Weights of a small transformer language model.
Architecture: RMSNorm before each block, rotary positions, no biases in attention or MLP, attention and MLP in parallel.
Each number is 50 + 15 x the weight over its row's rms, rounded and kept within 0 to 99. Layers, rows and columns count from 0. The size before them is the row's rms in percent of the matrix's.

# o: layer 5 attention output (transposed), 256x128, rms 0.292, rows 225-251, columns 0-127
# v: layer 5 attention value, 256x128, rms 0.31, rows 226-252, columns 0-127
o225 098:43 39 60 62 31 45 52 54 45 66 43 22 50 57 42 34 70 55 68 63 44 32 39 70 45 64 19 49 49 02 45 47 33 39 44 48 60 28 56 34 43 76 50 25 58 20 39 45 52 41 42 69 63 67 67 37 59 34 34 51 39 57 40 52 46 54 48 20 67 53 60 34 35 48 87 42 52 50 78 50 66 61 72 48 88 37 62 44 28 48 62 48 56 29 55 62 59 36 34 42 67 62 43 47 31 24 42 79 66 65 64 53 67 37 48 38 53 44 25 42 53 35 72 62 27 46 64 29
v226 084:51 33 57 59 32 25 47 32 57 50 54 37 60 57 38 62 83 39 35 49 20 77 72 62 72 40 56 46 45 57 36 51 58 53 37 47 70 27 62 44 65 59 43 63 47 34 66 65 64 73 25 66 29 67 33 51 64 37 40 55 26 57 41 48 32 48 59 61 36 41 45 67 34 48 36 34 62 71 46 47 30 46 55 56 46 47 62 41 75 35 35 25 33 64 41 63 21 36 40 65 26 67 34 43 42 42 82 32 44 36 16 47 76 70 35 41 37 39 35 25 51 57 15 41 35 35 57 63
o226 078:49 62 81 66 48 23 53 66 62 48 58 22 26 51 50 36 55 41 55 26 83 47 56 53 65 73 59 56 61 42 46 47 51 61 48 54 70 36 48 61 62 47 51 55 59 42 59 47 51 33 45 63 72 42 61 55 71 46 30 44 65 42 48 50 40 52 59 55 33 56 81 70 75 52 74 22 47 46 69 64 68 55 21 57 25 40 25 45 77 38 73 76 69 68 47 23 56 35 48 34 26 69 38 58 34 74 30 61 49 55 46 87 60 51 46 64 25 44 48 51 57 41 35 63 60 22 55 76
v227 093:30 36 25 44 80 31 63 00 64 57 51 54 61 36 53 34 43 54 44 70 65 78 26 84 40 51 50 45 59 28 55 55 58 54 65 49 68 62 17 42 79 54 57 79 52 52 29 50 57 40 47 52 66 58 45 61 47 56 55 29 35 59 61 46 64 57 52 48 49 54 70 67 62 33 51 42 50 44 57 66 45 25 60 43 65 26 63 66 33 29 60 51 55 39 20 58 72 44 61 76 39 32 63 48 49 48 55 36 33 43 43 31 36 46 23 61 50 36 65 44 51 56 57 61 22 40 09 58
o227 088:55 35 73 38 32 21 46 70 63 74 42 52 55 78 42 29 47 67 35 58 43 47 38 65 41 53 67 35 37 27 44 49 49 47 42 53 53 60 37 55 41 62 42 27 27 47 44 70 76 50 33 63 52 49 53 40 41 38 19 14 74 28 60 70 36 44 56 37 23 33 28 27 45 68 43 37 54 53 30 51 80 31 36 80 46 56 53 35 32 58 46 50 79 42 67 50 41 35 28 40 47 67 23 69 53 66 68 39 60 35 46 15 46 54 58 56 69 64 38 27 59 62 43 51 44 32 65 50
v228 087:40 40 37 47 72 27 53 57 51 51 32 52 51 66 70 56 67 38 09 41 62 52 04 53 45 51 71 51 39 56 37 68 55 52 63 54 59 51 59 64 35 43 36 49 26 72 25 80 34 67 77 50 57 33 72 34 60 64 60 56 33 47 39 52 34 52 36 59 81 47 56 63 53 61 64 44 77 36 63 63 50 58 54 54 69 45 60 62 74 43 44 70 57 57 73 75 44 70 26 22 45 31 70 21 54 40 54 50 60 46 52 34 59 25 41 55 31 67 74 52 35 63 61 41 24 63 63 48
o228 075:61 49 58 77 82 15 50 29 62 36 50 46 59 39 47 66 38 73 56 74 52 33 35 63 26 70 30 47 50 31 55 34 59 69 44 50 40 68 53 52 84 46 48 51 49 49 55 31 61 47 28 20 73 69 36 58 73 34 49 48 46 47 61 48 57 88 63 39 36 30 29 33 41 44 63 63 23 60 25 35 47 34 69 40 83 50 58 52 41 53 54 17 65 49 67 45 39 65 46 44 59 39 85 52 46 48 46 33 32 52 65 23 49 65 72 35 49 56 44 48 45 46 61 45 71 38 64 44
v229 092:53 45 44 53 44 44 52 75 58 33 59 57 35 42 50 46 42 51 57 60 08 37 70 61 46 38 44 36 60 48 68 34 39 49 38 44 35 39 46 59 66 33 58 51 60 54 58 48 32 65 51 60 48 34 36 80 77 14 46 45 53 44 55 19 61 71 30 81 57 65 63 42 61 72 49 33 61 38 17 40 44 33 62 45 16 47 51 39 28 62 21 73 57 43 53 35 67 45 60 39 65 30 50 41 56 43 49 42 51 34 44 68 42 58 71 19 56 58 53 73 18 34 71 70 62 75 42 22
o229 093:53 52 44 29 46 55 40 59 55 43 63 35 46 65 47 52 47 52 46 37 40 55 80 06 54 41 53 55 47 68 56 20 69 30 43 43 53 49 60 61 41 48 31 58 42 29 46 72 56 83 57 70 44 57 47 48 50 72 46 48 32 30 43 37 34 71 58 34 37 71 76 54 36 60 33 29 60 48 66 67 37 40 60 57 51 49 54 53 54 61 59 41 47 47 40 31 42 41 73 48 47 34 59 22 42 39 66 00 66 81 46 86 41 39 67 55 63 62 75 49 18 46 19 35 27 55 59 49
v230 081:31 52 65 60 37 74 58 68 53 26 49 43 46 59 42 71 68 82 37 51 15 39 65 62 54 55 73 66 44 52 24 62 51 38 67 36 23 63 54 60 65 62 63 38 52 75 42 58 64 50 52 46 63 63 51 27 69 54 61 61 42 44 60 68 50 40 34 41 51 60 46 06 61 81 46 38 61 59 40 42 18 55 39 52 53 66 51 64 60 35 24 25 49 47 27 63 31 61 29 35 71 48 81 63 57 28 78 61 54 51 45 62 46 45 50 65 43 60 18 60 32 56 30 38 59 37 57 69
o230 079:52 63 26 62 45 47 67 49 57 49 58 39 57 33 50 52 45 48 63 48 68 45 48 37 64 82 18 42 51 31 46 71 46 54 33 42 44 68 58 35 52 40 52 60 62 51 50 38 73 54 67 52 51 60 47 66 43 81 64 31 44 68 37 39 84 43 55 76 50 47 60 52 80 31 44 99 25 58 50 51 66 62 59 47 59 56 44 32 41 51 65 72 49 98 72 45 49 69 65 66 57 57 56 89 37 52 49 04 49 66 29 58 41 55 52 45 34 36 56 53 59 56 30 35 47 49 68 52
v231 088:50 37 45 50 63 73 63 62 48 41 66 35 45 26 34 40 44 51 46 59 85 43 46 76 19 88 29 48 26 52 35 47 31 38 60 24 45 36 33 56 38 38 54 64 37 55 54 62 37 44 26 55 58 60 55 48 88 61 52 44 68 53 49 14 32 25 37 64 29 58 38 66 46 25 41 50 41 44 46 47 55 54 70 26 52 71 50 54 56 19 49 64 28 63 51 24 40 53 57 44 39 54 38 32 81 59 51 54 64 23 42 63 28 59 38 51 90 35 64 53 68 47 57 55 49 50 52 64
o231 086:51 38 54 68 20 53 40 45 61 58 68 45 43 48 63 46 54 49 50 56 08 54 53 67 82 58 42 35 31 46 33 50 48 34 50 59 64 51 29 47 69 52 63 60 47 45 56 63 49 31 48 54 57 34 68 38 28 52 66 43 22 33 55 55 59 64 55 41 56 42 52 41 37 54 00 51 44 24 70 38 37 25 43 75 21 65 52 60 36 40 51 58 41 77 39 36 57 64 31 45 57 62 80 43 35 55 50 75 52 47 65 46 53 31 65 29 25 46 37 51 42 52 25 31 31 28 25 47
v232 094:46 45 66 89 52 35 55 33 49 38 52 23 60 54 55 53 49 34 59 38 33 44 45 63 52 42 44 71 37 69 31 73 56 27 53 57 67 47 30 38 65 51 48 21 39 45 29 59 78 64 29 64 47 50 60 25 38 64 42 58 60 37 44 66 38 59 49 39 57 54 56 54 48 38 80 67 33 59 77 69 48 81 51 67 43 75 15 23 49 42 53 48 61 60 30 69 16 67 64 15 57 75 52 47 45 46 49 44 48 42 77 47 20 49 27 53 63 23 48 48 71 40 51 47 43 64 56 44
o232 092:33 39 74 51 51 76 59 50 61 57 34 60 19 40 51 40 68 55 49 65 75 23 34 75 69 62 36 63 68 63 49 52 33 65 42 50 66 43 48 27 72 06 72 28 42 40 32 76 50 51 38 57 73 56 61 35 38 46 56 50 43 42 60 44 59 31 25 53 55 31 27 53 66 34 63 38 55 56 61 27 56 52 39 75 45 57 70 39 39 12 52 71 26 53 37 32 51 42 40 58 43 74 64 31 35 49 49 43 18 40 44 46 65 76 45 56 35 59 43 37 51 39 46 71 55 59 58 73
v233 088:21 27 46 67 52 37 60 59 59 74 39 53 74 29 31 56 56 40 46 44 64 47 48 38 48 36 77 23 58 63 60 29 52 09 63 50 64 49 81 60 39 33 64 65 31 72 30 58 59 50 47 62 42 43 48 34 33 48 61 39 76 51 53 40 37 53 52 65 53 42 60 93 49 28 43 77 40 44 36 37 42 47 25 48 47 54 46 62 58 45 23 19 52 54 52 48 39 59 69 44 31 26 79 68 53 65 59 43 49 60 33 82 56 54 26 44 50 51 32 40 27 34 42 28 71 43 48 47
o233 082:49 74 90 37 39 69 42 54 67 12 54 40 73 82 62 38 26 57 57 31 36 45 40 69 27 38 63 44 35 79 60 64 57 36 24 58 45 40 16 70 59 59 55 63 43 59 60 49 58 29 68 45 52 40 21 41 29 67 43 60 61 54 74 25 32 39 53 60 46 61 48 54 64 58 45 49 22 24 49 23 51 55 45 59 32 47 37 58 53 75 39 63 45 84 46 38 31 74 31 46 33 51 48 54 54 45 58 42 29 49 51 74 72 40 65 39 46 43 56 60 55 57 32 46 65 56 57 63
v234 096:48 25 60 70 55 69 57 65 57 38 23 58 60 43 62 59 56 64 72 35 63 15 59 35 64 51 37 36 53 27 13 52 44 41 39 39 41 58 47 33 73 36 28 49 66 46 03 37 24 41 58 38 48 26 53 52 22 43 39 37 28 36 44 50 39 63 85 35 43 67 65 45 72 39 55 44 60 46 76 52 59 49 54 55 62 57 52 37 81 40 29 60 39 51 64 32 68 59 50 47 50 64 40 30 50 64 66 56 53 51 75 57 56 62 54 49 57 71 74 20 48 80 53 41 49 42 33 35
o234 094:64 47 36 38 63 58 68 49 44 58 54 60 35 40 75 49 68 46 45 59 19 53 44 32 19 61 48 37 45 35 54 75 50 59 68 70 51 23 29 34 56 50 48 47 55 46 45 29 53 16 55 56 39 56 52 47 33 43 36 36 40 68 48 63 62 44 58 47 69 47 69 62 57 59 29 57 57 50 46 57 60 61 32 27 64 43 64 60 28 46 53 60 58 08 56 58 24 31 28 33 61 26 70 63 42 16 23 11 30 41 37 51 75 38 61 53 68 69 56 54 24 51 60 52 23 38 45 71
v235 099:62 54 25 53 68 67 25 55 64 79 48 49 47 81 37 58 54 33 24 46 47 68 44 53 34 45 58 49 34 36 35 62 31 60 57 59 38 16 61 56 43 72 44 43 61 24 82 59 56 43 54 48 59 66 40 43 54 46 62 46 65 67 28 79 46 43 14 42 33 56 62 22 32 64 61 76 47 51 51 58 51 58 49 57 81 40 46 55 35 75 16 77 58 49 27 53 25 77 34 38 68 25 52 34 57 48 51 61 53 46 42 32 33 63 43 50 43 34 42 24 50 35 54 55 71 55 60 54
o235 092:42 68 38 61 39 50 40 11 41 60 46 45 63 42 34 46 54 35 40 54 38 28 26 41 49 46 36 64 61 21 68 27 56 64 39 35 64 81 53 39 51 44 55 45 36 55 49 25 52 61 62 49 49 67 70 62 64 53 73 48 49 54 54 46 42 46 73 47 30 63 55 47 35 24 40 52 57 54 54 42 41 50 79 85 57 35 53 56 76 31 81 48 13 79 62 48 52 20 33 40 35 51 56 43 48 53 45 94 45 52 79 41 44 42 56 56 42 47 65 41 49 90 63 58 61 48 71 33
v236 108:59 51 43 41 34 59 41 65 49 60 53 24 34 85 51 48 63 52 36 59 57 53 46 48 47 43 51 47 73 51 34 51 65 60 60 49 23 48 58 25 64 66 48 69 46 44 36 70 48 27 61 43 77 47 44 34 40 53 71 54 37 56 34 55 56 66 36 05 57 50 40 63 41 37 77 49 33 43 48 48 66 52 84 44 56 26 57 61 36 34 63 57 35 58 64 30 57 55 57 34 42 17 08 23 60 23 70 80 51 24 39 42 51 68 49 70 49 71 47 77 52 68 24 42 43 44 57 43
o236 094:71 60 43 49 59 47 78 81 35 54 43 33 29 42 70 49 34 54 61 60 43 52 36 39 56 54 40 45 54 43 53 68 48 39 35 50 57 72 48 72 75 60 50 75 57 62 30 17 45 47 68 43 47 32 71 31 41 19 73 45 58 68 37 63 61 64 79 54 43 57 45 50 13 81 43 60 51 41 41 61 62 58 84 33 48 23 66 48 47 41 45 52 48 63 53 30 35 46 54 24 56 53 45 48 38 30 39 60 66 60 78 02 49 48 51 38 33 56 39 28 34 20 66 46 40 43 59 46
v237 084:73 72 63 61 33 57 34 46 67 35 67 56 31 58 29 48 45 42 69 42 68 23 54 29 51 52 52 66 62 51 31 59 66 53 34 63 47 44 49 47 49 61 45 42 66 37 84 50 35 67 56 55 48 64 48 37 74 47 59 56 25 38 63 34 24 53 36 55 31 59 96 43 43 70 55 60 55 43 47 85 28 18 47 61 59 53 70 67 39 40 57 30 68 47 32 37 35 40 50 54 59 43 50 46 51 62 48 59 59 62 64 44 50 12 49 46 63 45 14 63 22 15 60 52 18 43 62 49
o237 079:49 62 45 49 37 59 48 57 56 69 52 47 64 47 72 79 51 80 42 70 68 41 53 36 67 50 43 65 35 39 45 23 57 60 81 59 55 29 29 64 26 21 35 58 54 62 22 60 44 67 48 46 31 71 42 83 91 56 64 82 58 61 50 36 65 76 54 60 70 60 47 67 37 36 49 48 30 73 50 52 57 39 47 44 45 62 66 43 57 72 42 66 14 71 49 91 68 46 44 64 53 52 56 38 34 71 68 56 68 58 30 64 46 54 50 38 53 56 37 32 54 47 63 41 35 60 47 46
v238 081:54 48 83 48 31 50 49 58 68 49 62 59 91 43 60 33 21 44 38 52 35 43 53 57 50 50 68 62 76 78 55 45 17 38 57 83 57 62 35 57 40 43 58 62 77 41 44 25 29 48 51 50 36 37 39 44 39 31 46 50 30 49 58 59 47 78 70 64 14 78 64 68 53 77 44 48 43 40 51 48 48 55 52 93 64 60 59 39 62 31 52 59 69 45 57 40 71 54 59 39 53 61 64 69 46 60 62 35 55 53 58 49 54 25 63 65 66 38 81 48 52 26 55 45 68 54 79 58
o238 080:50 54 42 39 62 30 34 51 38 57 66 40 39 71 65 49 53 56 59 65 38 53 39 75 59 32 53 78 83 54 70 61 73 46 79 54 42 38 82 43 06 51 34 47 32 55 28 74 35 42 57 39 30 57 40 56 53 35 73 46 50 70 50 60 50 33 41 45 39 54 49 68 70 36 51 64 45 56 47 62 39 45 36 53 62 47 45 49 46 70 21 67 31 00 62 43 52 47 49 65 23 41 64 67 37 47 52 31 53 67 35 72 65 58 59 49 36 74 53 58 48 74 58 84 48 53 41 46
v239 092:44 48 59 44 52 34 69 47 62 35 56 53 46 39 45 59 52 68 61 54 55 41 43 18 45 45 43 81 45 48 40 56 58 51 40 59 40 50 72 60 61 84 55 51 80 71 50 25 51 36 15 46 48 47 70 40 20 38 82 34 40 70 62 60 61 37 76 52 45 60 54 21 57 51 67 27 50 45 72 83 48 53 60 59 59 47 51 44 81 46 55 38 29 56 80 67 64 31 56 48 43 33 49 37 27 60 60 75 53 53 84 52 28 83 61 71 42 65 55 44 41 37 23 61 46 67 49 57
o239 091:44 60 73 61 73 48 57 39 24 66 41 38 39 38 41 68 54 47 65 67 79 54 43 24 65 58 44 54 51 49 25 55 40 61 31 58 31 41 52 41 64 39 40 49 60 59 36 41 65 38 62 45 19 80 49 46 55 35 52 37 67 65 55 53 58 47 37 47 62 47 41 30 50 34 15 63 46 67 51 70 50 61 49 31 52 60 48 48 04 36 37 51 49 53 23 44 50 59 10 55 79 29 29 51 66 35 49 49 31 64 33 99 73 40 40 46 55 38 49 54 51 51 56 66 30 59 55 22
v240 108:48 51 57 45 36 52 57 64 60 38 56 56 57 37 50 44 31 39 61 40 27 43 59 33 66 44 13 51 31 55 50 30 30 52 59 67 48 70 49 57 44 31 49 43 13 43 29 38 34 73 52 49 43 50 39 70 56 72 63 59 37 15 71 55 38 51 73 77 63 58 60 15 48 44 48 36 53 55 99 41 77 42 48 57 56 45 63 18 60 56 62 66 58 41 16 71 58 68 64 42 46 65 43 51 32 58 36 44 39 77 72 59 37 40 56 21 47 40 79 45 57 38 54 55 53 67 55 52
o240 101:41 26 41 37 41 46 38 37 60 57 67 68 31 19 45 41 64 48 48 61 63 61 55 42 44 55 30 51 54 85 51 47 28 62 74 43 45 23 66 43 44 31 42 49 62 45 60 48 32 62 34 62 48 66 39 46 57 67 55 24 69 55 39 47 51 30 28 60 60 38 48 69 51 59 47 45 61 71 35 17 41 46 56 53 58 38 61 52 56 37 64 44 40 00 53 60 59 23 36 73 43 33 73 55 45 50 70 43 54 26 55 76 64 48 51 38 46 64 45 46 44 48 55 68 37 63 11 43
v241 092:60 33 57 49 58 35 37 69 67 49 62 48 50 21 21 57 41 64 54 70 59 27 48 51 46 45 52 68 60 33 39 46 58 71 81 12 49 28 50 51 49 61 42 66 64 51 45 48 39 60 28 63 70 43 60 53 62 61 43 18 53 18 38 75 49 42 55 33 51 33 53 45 35 28 58 49 59 51 57 40 52 99 48 72 66 58 78 48 69 49 61 60 48 62 57 62 43 79 33 60 37 70 74 48 54 28 43 63 45 29 61 47 33 53 42 37 72 66 48 48 74 50 34 46 55 78 27 33
o241 087:62 52 69 51 84 49 59 34 36 51 54 68 52 39 60 42 70 42 42 39 64 09 37 57 66 53 05 27 61 61 32 55 23 28 27 59 77 55 39 26 79 67 54 17 46 52 48 44 44 58 38 76 60 53 64 32 47 42 53 26 53 43 52 57 44 63 55 09 52 47 37 51 48 36 50 60 42 57 55 32 26 38 40 69 50 52 39 18 63 31 41 54 38 57 49 61 48 43 37 40 38 71 52 70 38 41 25 65 44 58 70 79 46 48 47 38 56 34 49 30 28 49 50 45 35 53 55 36
v242 096:39 61 43 47 48 47 32 28 09 41 28 57 61 55 68 54 61 47 53 62 60 36 35 42 47 53 25 46 43 00 66 67 59 42 57 33 55 34 47 37 58 53 34 61 39 67 36 71 63 46 23 72 64 42 62 52 50 55 91 37 33 53 45 65 54 19 45 28 31 51 35 43 53 51 46 54 40 54 77 32 48 49 40 44 51 52 43 65 30 70 58 33 36 58 45 42 43 43 56 47 46 64 08 75 64 45 55 56 48 38 74 48 49 67 45 39 41 80 67 29 59 47 63 55 24 34 29 31
o242 090:57 31 69 68 68 55 59 57 40 46 33 45 69 56 43 59 66 56 29 51 45 61 66 62 54 76 33 37 63 64 43 67 36 58 60 39 69 34 41 20 87 67 90 33 62 49 45 38 45 39 49 69 59 47 59 35 48 46 40 67 82 52 59 56 44 59 49 42 35 43 60 48 40 35 46 50 71 54 46 45 66 48 58 55 48 78 42 74 32 34 47 60 70 73 24 52 48 48 21 36 73 41 41 41 60 52 47 41 74 25 32 09 82 35 54 72 48 40 39 65 64 54 49 52 24 76 65 44
v243 092:50 46 45 60 45 65 79 80 69 00 59 61 61 78 20 45 38 20 51 49 37 52 49 50 65 67 50 45 42 60 55 53 65 63 43 71 54 49 43 37 52 25 72 15 56 47 64 43 50 56 49 42 30 64 29 59 31 59 23 51 76 59 55 71 42 62 30 89 29 21 45 43 66 38 62 40 51 50 52 48 80 58 38 48 44 61 60 50 24 46 42 50 65 53 23 75 43 36 56 30 49 54 46 60 56 59 64 35 38 60 65 59 63 54 80 48 50 59 49 41 18 34 49 59 52 45 39 48
o243 086:49 29 46 70 71 57 28 60 35 60 40 62 44 55 49 65 50 59 49 48 47 75 72 29 64 50 44 66 63 56 42 66 57 55 41 34 53 68 54 44 37 27 45 61 60 49 41 43 48 56 31 56 27 72 54 53 75 87 68 43 48 41 50 29 44 39 60 55 59 59 70 41 60 42 59 45 61 26 50 11 37 74 49 41 31 20 56 36 59 48 55 61 37 30 42 42 22 36 73 96 40 44 65 39 78 90 80 55 59 19 46 75 47 63 46 58 50 60 56 39 28 57 40 59 48 43 53 54
v244 084:56 59 38 51 43 33 42 51 28 54 54 11 48 37 39 51 43 30 45 34 48 49 38 52 60 47 47 40 53 61 72 39 32 58 42 22 45 26 39 37 59 10 36 00 66 68 66 50 51 77 60 67 37 39 59 46 47 61 42 45 31 64 40 27 60 49 41 72 20 76 25 49 35 45 67 45 63 71 61 27 53 63 71 68 63 58 49 44 53 51 17 53 45 56 53 32 35 32 31 45 25 54 40 58 38 53 60 59 46 65 46 24 42 36 42 52 42 69 12 41 50 46 39 47 50 55 62 44
o244 081:54 71 55 39 35 40 43 55 63 32 52 45 45 46 46 42 26 28 74 31 13 33 71 66 46 66 33 56 88 64 78 27 49 73 35 34 66 28 69 55 67 58 89 44 40 38 28 46 50 37 54 45 57 59 74 50 61 53 62 61 41 49 37 57 57 19 87 60 69 69 45 36 51 73 37 44 56 40 64 34 48 71 32 42 41 58 55 32 42 20 41 64 43 32 47 59 68 35 63 45 51 65 44 44 42 54 35 66 34 40 46 65 51 53 57 58 80 35 37 45 42 22 51 60 58 72 50 59
v245 094:66 17 27 43 62 64 28 52 30 52 23 60 60 48 58 60 74 38 16 36 78 58 58 22 43 63 55 35 60 86 51 65 54 30 43 33 53 63 41 22 37 33 64 72 56 70 49 54 68 51 49 50 53 53 60 63 50 31 51 52 75 53 58 40 43 72 60 52 49 27 33 63 75 57 38 71 50 55 35 67 43 44 55 63 29 74 23 42 46 74 44 43 70 63 39 54 60 40 46 78 51 06 67 43 53 62 39 36 30 41 53 33 47 41 42 44 73 50 52 42 55 59 69 41 26 56 61 49
o245 099:53 50 53 79 67 69 56 43 47 30 45 76 59 59 67 51 38 76 39 53 40 50 57 58 55 32 66 60 32 45 37 43 75 67 77 64 29 55 42 45 42 54 48 66 34 54 64 52 25 31 43 39 56 43 31 75 42 69 31 74 39 26 48 54 45 53 51 52 30 64 29 44 64 72 39 63 69 53 46 82 42 38 52 33 42 61 61 32 39 52 58 61 55 99 63 42 56 38 59 48 19 46 71 46 53 35 46 48 33 53 55 17 44 55 31 36 60 60 51 59 41 77 80 36 77 78 65 54
v246 092:27 33 33 35 30 40 55 65 40 45 37 44 37 57 65 73 54 34 62 54 44 38 56 29 61 48 28 94 43 64 43 50 33 64 47 50 50 43 66 42 83 68 68 81 62 42 10 28 64 38 52 61 64 37 21 43 38 55 41 49 61 72 42 52 87 32 44 71 58 43 62 58 45 57 54 44 62 51 56 40 51 21 63 46 65 26 48 49 75 31 65 41 56 76 54 55 58 34 60 34 53 45 45 52 67 38 56 60 54 30 60 49 59 55 81 53 53 57 58 53 41 52 03 53 69 58 71 52
o246 088:71 62 70 69 66 40 57 48 41 64 56 40 54 37 67 61 40 48 58 35 68 45 15 09 29 66 71 45 52 69 42 80 51 62 45 50 45 71 50 60 46 40 28 54 57 65 38 29 43 60 67 59 55 54 68 43 56 28 65 19 52 58 48 37 26 33 46 36 25 55 78 35 48 47 21 68 53 43 62 60 67 79 56 32 56 66 57 48 63 57 45 69 49 50 45 09 47 72 63 69 50 54 40 26 45 31 57 62 52 55 42 85 42 28 39 65 38 53 53 55 48 23 67 49 30 47 69 59
v247 081:81 26 65 65 53 61 50 43 52 54 63 23 45 46 33 72 65 74 34 30 53 55 59 34 87 76 45 32 24 73 57 56 67 40 54 61 55 44 58 42 39 46 56 38 30 45 93 19 68 60 27 66 70 53 46 70 44 62 56 44 37 29 35 34 40 64 66 33 58 58 37 36 63 57 62 74 37 65 74 43 43 65 44 48 57 57 33 33 77 65 60 38 47 43 70 62 56 50 57 31 58 53 68 44 68 46 82 39 83 55 61 58 45 24 61 35 44 52 48 52 56 59 55 38 40 29 58 50
o247 079:34 58 65 73 43 34 55 51 22 58 58 49 20 42 72 67 49 19 71 63 50 48 37 60 66 52 36 63 52 59 40 37 35 65 46 46 49 29 30 43 39 39 51 57 60 45 50 38 22 45 26 49 55 53 58 42 56 71 37 44 48 41 40 37 36 38 25 74 64 50 25 50 67 47 72 57 74 88 77 51 40 61 67 32 49 08 41 46 61 78 50 50 58 75 16 42 48 51 50 38 66 67 57 63 45 35 28 54 30 62 54 69 69 81 62 39 36 57 59 59 36 25 51 63 69 59 59 54
v248 099:82 46 39 59 59 59 43 53 56 53 88 49 49 41 51 69 19 40 72 77 48 53 48 74 52 47 27 32 43 53 57 45 72 22 46 54 51 41 73 40 64 55 53 41 31 22 48 47 53 69 56 80 47 70 49 36 42 51 46 45 43 38 64 46 58 46 41 47 27 37 34 15 44 39 36 51 56 42 55 15 29 75 42 56 32 77 61 50 56 54 60 67 45 24 56 43 36 70 24 14 44 85 63 41 35 65 47 68 39 60 52 65 29 32 27 54 52 67 36 53 50 44 48 59 46 68 59 67
o248 093:60 83 41 22 47 42 32 59 41 45 65 63 47 24 35 43 38 39 72 71 55 18 67 45 74 60 32 33 50 49 53 49 23 65 62 38 81 59 62 36 49 53 58 42 51 30 58 54 27 58 38 74 41 44 62 54 36 46 40 48 49 47 56 50 27 65 30 74 40 53 44 71 48 18 82 36 57 51 56 31 43 57 54 66 45 57 66 79 60 32 28 63 37 41 51 50 57 49 40 42 57 74 59 51 51 34 42 63 65 47 35 73 77 43 71 31 53 37 21 73 23 72 19 45 42 58 42 58
v249 084:45 00 57 60 32 38 57 38 50 37 60 66 76 45 87 60 72 30 32 51 67 43 44 66 47 43 63 50 69 50 58 45 39 40 37 60 46 34 78 76 42 25 71 60 50 34 78 80 46 49 57 31 70 40 23 47 58 43 67 88 59 64 58 46 49 74 63 40 37 64 47 58 32 52 64 69 45 46 68 47 49 49 59 59 48 60 82 32 21 69 47 59 63 46 72 62 47 31 41 55 45 35 49 57 43 56 40 20 44 44 36 59 58 33 52 31 48 45 47 56 45 48 46 55 28 14 49 56
o249 089:66 66 79 64 40 37 40 55 50 51 42 68 46 52 44 54 22 82 41 45 64 63 65 68 49 41 62 51 27 30 43 45 46 54 43 49 32 29 52 41 42 51 42 52 44 49 53 75 28 75 46 30 35 37 52 57 72 31 32 87 41 61 45 39 30 61 62 22 49 63 43 67 35 32 41 35 49 27 60 49 38 35 44 39 57 15 29 58 57 55 52 58 68 33 37 46 55 48 38 59 45 71 85 49 39 77 66 20 52 20 54 26 69 67 67 32 26 43 63 66 51 41 74 58 67 37 66 44
v250 096:45 54 32 60 60 52 34 28 31 42 26 46 64 44 62 57 76 53 31 15 49 52 69 49 26 56 45 00 92 59 55 23 55 30 59 34 48 47 53 59 45 40 61 59 59 43 54 64 27 60 50 40 58 59 56 35 56 71 35 32 26 63 30 37 32 42 38 49 60 46 40 37 67 32 44 63 49 17 63 52 45 11 32 64 40 71 22 67 57 49 34 62 61 52 42 44 55 50 72 73 41 54 48 55 48 47 54 38 67 44 33 33 44 38 36 14 52 58 59 50 65 46 25 51 51 43 67 42
o250 090:58 65 51 61 42 56 41 44 73 40 59 41 49 32 49 34 41 64 33 67 29 74 75 88 57 34 51 28 36 78 61 68 77 63 47 40 48 34 35 59 61 65 64 44 41 58 56 54 75 42 37 72 60 52 42 47 64 46 13 67 52 10 53 69 60 67 58 55 64 44 45 73 60 52 62 50 59 32 53 49 63 51 27 44 36 50 46 32 53 70 73 43 65 79 38 27 79 38 55 55 21 53 55 42 36 45 50 40 41 56 40 34 68 62 70 60 65 83 63 58 68 56 83 36 43 42 51 63
v251 091:60 47 51 33 73 57 70 53 87 54 38 47 12 17 58 65 43 64 62 49 54 30 24 29 57 45 32 48 19 53 34 53 62 79 40 54 65 62 47 73 38 50 65 20 30 62 50 62 51 50 65 47 69 29 50 48 63 53 46 30 40 58 63 69 48 35 70 58 25 33 66 40 60 60 29 54 57 71 47 40 43 50 41 76 56 30 61 38 38 35 34 66 37 59 53 66 56 44 61 57 56 50 92 94 50 70 79 56 41 56 35 72 38 54 75 52 61 49 47 40 53 48 50 52 55 57 45 46
o251 096:56 39 66 46 43 55 37 26 39 43 63 74 67 49 44 40 45 54 42 31 42 41 55 56 35 59 46 40 48 12 59 58 48 56 30 38 19 40 50 16 49 27 46 47 50 40 59 43 63 58 23 70 34 64 54 77 52 52 61 40 45 64 52 33 40 35 39 33 48 49 40 42 78 26 38 48 57 80 43 25 50 35 58 62 37 67 57 63 56 70 52 31 81 61 49 49 23 64 56 49 53 82 40 16 48 53 32 48 57 58 36 99 42 57 52 34 53 48 63 56 65 66 54 40 38 55 50 27
v252 088:49 56 24 90 51 40 47 64 40 61 42 46 45 35 64 46 50 53 63 35 30 62 55 71 56 37 64 21 46 54 73 26 74 54 47 21 44 72 47 29 33 43 36 51 69 16 53 48 37 66 51 39 50 62 17 35 50 47 63 55 43 46 57 29 32 48 36 66 43 47 68 34 46 59 50 67 69 28 60 36 37 37 33 65 58 64 39 33 51 54 67 42 61 39 73 26 47 73 48 49 52 58 63 34 25 45 60 40 22 79 46 58 44 54 42 20 62 62 56 62 69 39 98 51 53 38 43 51